config.yaml
n_kv_head: 1
activation: "swiglu"
norm_eps: 1e-05
positions: "rope"
rope_base: 10000.0
warmup_steps: 200
schedule: "wsd"
final_lr_fraction: 0.0
steps: 12769
Each number is 500 + 40 x the weight over its row's rms, rounded and kept within 0 to 999. Layers, rows and columns count from 0. Numbers have three digits each. The size before them is the row's rms in percent of the matrix's.

# layer 6 attention query, 96x96, rms 0.184, rows 0-95, columns 48-95
097:463510489475541504503521513467521470504521498523471460484494522461528518507527546451490461562570533548489469563469523526494462549505476508586505
081:477484533491461537484494507408494496451505540529515492420529513501587526465476463483494604577485494507491561525531502476499509526510451523519553
090:520496469466599541502557563462526499509520524488513486465487514466569533542514499478543506504519569612491510491499555467493431545523537529519482
103:453481499508450467548490450471544568548445487517526558567545494496413527484496414479465475480475431471479445539512471500420480498525531470489503
081:440526495486508451515490530505509450480483484454521504546498441552505483521487500505521513550560484507451479450577482514550519503500555454440465
072:504485516490445544504515485543450499494490474481452470537415478465514504536497520567501462491457474545495474489521419514531556492507429472470467
082:467531507496529478505465533515529493561529552461482510452479541482403503492414518449475533469524473486461464531439499490577492511438571477530465
074:457526581459431495539534516605457492543480524465513507422566439555439499577447459569507498494495506557471465503523460480524539483486536423503528
072:422500525467484534474474524444537472517465578421524491608433491591478591468492539508508481483479458453442502424499512505596540427497510453478516
070:466517545512477605481511515535432515561520494471444461541474502491504525574546477545521483497486582441532503480416516494454566530537452488511520
109:515485448495551523498516567459453461481498463436489500422526475473572458469490524436539473504579555488535506549521547484464454547507496544558507
084:475518531481467522490500459540472507513527514582504460505543519483540539555520532514533488548444508507476474570462480510489493420482388453482547
105:543538531536522513463509531454489493457500518500500516449489540507505540428514527456541450482499537485580497516453543504470479559507471570468540
084:497521430531495450537479494546568468562522470470494549536546458517533516471412529501517508449455420410510443558549473445492476515482516531428563
076:582545459548495572471394540521498500491516524474524489497451520478533512532387530500498425517494490513546545426499511461529525528565478551524499
068:453456484464459486511456529564488531527493478513510470549504430562545534491536510457534442482526553544547475512476494443447474545388546476514568
089:495524452473466431469506460473523535506454512535510517459499538498469495427468481470475598410490494473458475483531498443530500467524528435458486
086:496472537507469498556469486526514554520519479522504546572558440541507455522503453513498517456492484510506507475489421445554515479497508474451508
063:540488481504434450519535490485499468520540551463570470556468426572506479491530498577512451460542471424516510494538469524506598470499516487515537
090:505436568537458549552561488516442551465476525564516512592459450503526503512480487567492514468486488514494504500486415513511501458540457428487504
080:549492503476526487510630501491490478450478494450464473473445467504458479594518528472643493491455482483603532451518559467508481509475501486488551
085:455547515486516491501497488482500531497536531518474557498580508505485475478501459455398539544569474500459558506543441478462493471524518462494496
078:483496450463486530518570500534460490485445490485450483519495477534453466502515601490514479473569525543574539511523539573531540528496395530496461
071:499475575558466494510461484560528497549548540516521507602520469539541513481509545574455546484440522553535491548494502522520500539479476477486554
097:460455500508489503448472473561481553535508532446516582611491507512451485584491530547500491454479521557502483535454468473492483464519515435502519
084:430551499499491501504414490565505556524497537538475497578490526500557492472431482458473547479508486446490518423518500453493460500500520521442476
065:507521458479464530475460463530520523434475553471475483504471532477414502569603495517524425499563545502573556450503585528511450492514522488483475
087:473531529424453508489499478505479474539476504552521510426463413553514417539419473419449509449549514517476529535516511502554512573488515529581457
104:482469511535511478545487513561497461530523474503522540547525460471540486503450474507491529506447498487513465537565466510460517468483551451440468
092:430460541510417515551483487534514521545449458516521472489572455492460508510497413557506501486514431543546529510485499524453531495484511457426476
085:551545500518475528462567542484486501508545597528494424472574480459569500491540527487515459535489499443516455614481494505473497495530475449519560
079:420575519495513462562486434489533522475525571416535518456488500549462574597494488459506457466495460450484524511467454452543504522465525477492474
059:457508483531514415491507494490537539529476450456481514447497571526535565441491509403438535459550485500492509455538508474473453552488541531559494
069:452519420454458486475508499465558513496490437569455525443550535483506551449475462434456558492601464489438519496533471465477520503442509506522479
102:590513479545493465454468466535477572519488537486550535582479548561478463603547536504478436575518521467524493487483535491494440549528402527534547
098:532525457551463472479464521443538573515560499551523550531531542558489462519468504538500501504458483482528478577497515484516482520469515494502449
105:529492494470504523479526536547449558503440508495585560579464513567470400582547490585495466507469530476474476501479465522461512501582481486505569
113:495596458445510496535530539521522519526460553453570449553460429493528497505541476613467488523528514474476505431486514495547555425548536510536505
105:509509557507482475512522500485537481487475501417470490508465596473471485514395460452532506493471478490505505522519482527560393524529487541455414
123:470471512424490509487445582493436534441555487507575557493518492491503509489513423533472497505479476515485489545487453502504529470518485450447507
116:475521453413541526514447534556521495498553508507508441528467538509488597570506453556470436456481493477493495486487389444460478475635529485457480
135:501502533552417493538542390478450485450507530531470546537491473496465416477530528523484499467494486506474493459491564529537467552419431510484469
104:490490507540535568521558467489503516465527556442472501501454510482544531482537476489583487520524465508507464480528554475452485491556496528550453
142:507457501574471463482607520524445489508435574511489525501512537493463464503574509521543458439455547499537515563427482543451540498538455492491529
111:474497416477506449491539521511510479510460458506464551535513520481535511537466441398507450505575549494492543527474519536459499563512539565483440
143:511454448495562455512514531450473501479474477504570480594549436498460477420497487508494455482413554486515424577478509493488433536572452533469451
134:551553564512448571445510480497467477446493530514430505558515541436516417511507519539493448455478535505520536507534483463529565473493432464506491
134:509538483541443508446546402477544443492523525474524476487489512520530634534490517534498543478540490492457480446501509474486520430433540432580509
049:519511474498463483471500502497496514563429523535476529508466555516554443466435449480514475436505503432499521530492527444584509499435539445469525
070:529508530475425510483514475515452584523492529539544565559543499560379460501502532542483499504506510472536469552492519528537399543529469449470522
087:412477567440484511510484434509507595507473553516537528493497444488504448472408456511440565513500452562449529503525500508518481523552453466481533
090:554498547497455561498535440533477514519487608508546497550499508518533448487564527550504397562437530448559508438468514497459523469537440492471561
101:572489493519499484504549467548438519476472514477498488480492423560498457554584479536517446564461551501512505461506513497530470477471432509512473
101:445457434500440504496512496410509468516451519532505507530554457496499502547489551474477497468555458527484450534528501550581472503454453401537570
116:489482520510508550488551567469505370493505511500476475431452451402519438464458518464554563454500515553550608530523498520482515476424515468526512
114:543450535533482605506518497448507541522528514509465464432472514484458496516532480529588506487496528495488499510527480526473479490476480456518532
102:530544544508481526518524418524489492581568508531512524500494436511517450549433507487504552502531445465468478474575511572513484521503481493512539
123:477472484484542542472490474515542520536522482486544486463442487487484555559448483435515542453455455525520545524462504526437502475575433535479448
104:581546544513479511518541478508553514526602461470519548445456560440447551542465504475513516556540418479554546529519516510426457493493459544568470
102:434505484517474446500470458572500465537495507517555520577472513545497526646508503541487495569468464596487506433486474450455566539535498539458461
119:443475488466474518500522436499515460522511544480473487560459426590501497472509453558453513498498499490424446456456465478447560417522559482518559
129:484468566397483486490529429578536537488460523578434514512550464471494460500579505480487481421482536449418542498458470484519488455534489473492492
111:466463540501522502468508514467575491471523529462480501464507536602546560475479493525492515499502457499479536479564504521451477485455500443549540
121:487528552453523518454447460542542418512470514476505562507496505546483508560435467451467525538527443555452504457524523447497487501477527492561583
058:456499507515492503539467466536480536488529547521493499452528493488553570462540504430430535567550529537462552466508479525496396552514473491538533
090:445523489496499545528570506434587539523458484551491483468525516461458537416524452456453498488534524547440507487576496467452544551532481531502438
095:479493526464510580527483476486490462436516503472537433449489419456593522457486583492535469606533473530482480459537541515519533553549539553560453
109:526453501569467505405494502490535591444518529499526549554548493559482496566530466540462515488530513505560455544472457596492449510477504483502497
103:475516458440532469500485402479562472498470544493575491530487474581542511577441483540514478487527481516504504492517552460525469471541572477561495
124:477467474519526544464546489512473480492478493551510481540485463473515455630512448523488414476534512515460481518487561529515508531510462480554478
098:475483550463470578470555520460500460456455493509481526544462553587502588462508560485539477527558553513474486469530426504599516486530536468527546
106:468546506499484530495525498496425506487438472518542547488444501537475551502524479509462475533477501464474533554544534478440543430544513550501541
109:475496547475531547455469498538590563526474495518450509518521492463492524559520449512500580546513489486473518468583426519540513498516450532523528
096:429595547466485548514488458538513506513567533500505477516433522479516512556484499549494466531541505456457528506413486522587494422512472514536509
103:466442551473578528533565561470490531460510489508479457423540474454480441459515492471551452513477552501497471502523516573487521477481406518504491
112:443449534499488502500550565513440517483491439495445458437567478473521481435531444492557544417461513476540510493501519552481478467498516510457533
097:458508434554525505490521536487500394507523525529564534518537443464518515499465553427464541529548547571500527514487524499493481573520511511495455
103:527515501517471446498475412471470496600475479503430525530510533536435448442447550485496435429498492441511450507469542451474482574467501559516518
099:505485496485474501544459432563511450557518494534553568553507427462482477424528477542460542507495511544472521526515452521506504560581504534497521
120:484499532461532514475541482451543494488480545501559542518560510567456487491514490532536474459512524433509479567442582535509539470546538471439432
055:532486579460491498470491475527512476479454557532497549536474536512423514432515448531536475529516452464453472525445540493523491524571478465508455
085:499454511535425520492549561542485536449453515493470521563514454466455492580535516551541533448421482447494472566445491487534454485493476477500552
101:442529493556494503475493534473473516420482500515476573560499440531468502548471450566504520465439505461533476514449485430484439461498495545515531
095:568454495519462525486540462482467515419516523527490461565467461528520486578567542586538414548485474485574514508557471517485493470428485485501496
113:533535541438498544528558424512519412505494460474522458405505512468557507465466548463522469504577485488485462457498536507611579489492519470496486
112:440498474561494560491560496468504544560522467514507456408507542502449492542460523517562524414524450447418478544539529585463554501482514507458566
101:488524493585500498533485493549538450540495504560462506465467541502463522488458552460459502446505534539460536500477519497482374618482482541456415
112:530592480528579560511531476551533534555513487552501530444516572425515475628516516500466538493472513457495583497558507476473521478489466516555492
115:528509522469485491575482529514584482488481468501551603476526488506483534507395449533429475449512453569544443496530495555505456507484506442471493
098:436556425506500466525484413488478496584470469480451546487515545495420444504589490474482504437458456522514520483553459434491452500536521595483563
086:537479650450521499518541539514482509433505472545473491437512462511422417545480479549528427481504486541455494496511557498528520496478485491500570
137:454531467435464514513444377556550448546481459502503548486457561460534547477400485505447524526569455508423511444548504457507478479426509500496441
115:424525470524516506474564502515538523551562449505551498479482494503466590654474492531500491484510488475507508484523453520467508461531528421525481
118:565503502502509471487464497496534555534428552548536526521521537474416546630462411541518494464495454506497515468494519463488412505562445547530494
113:516491518437490514536502452529533531542488440499528519531438531502558455451523514469450450448502482508533484436511492445483453574500539423508426
114:485488449542565536492485566506509468517560471484434574537542412493470500555467556492487547477488509470487519478551474496490440534452475471545521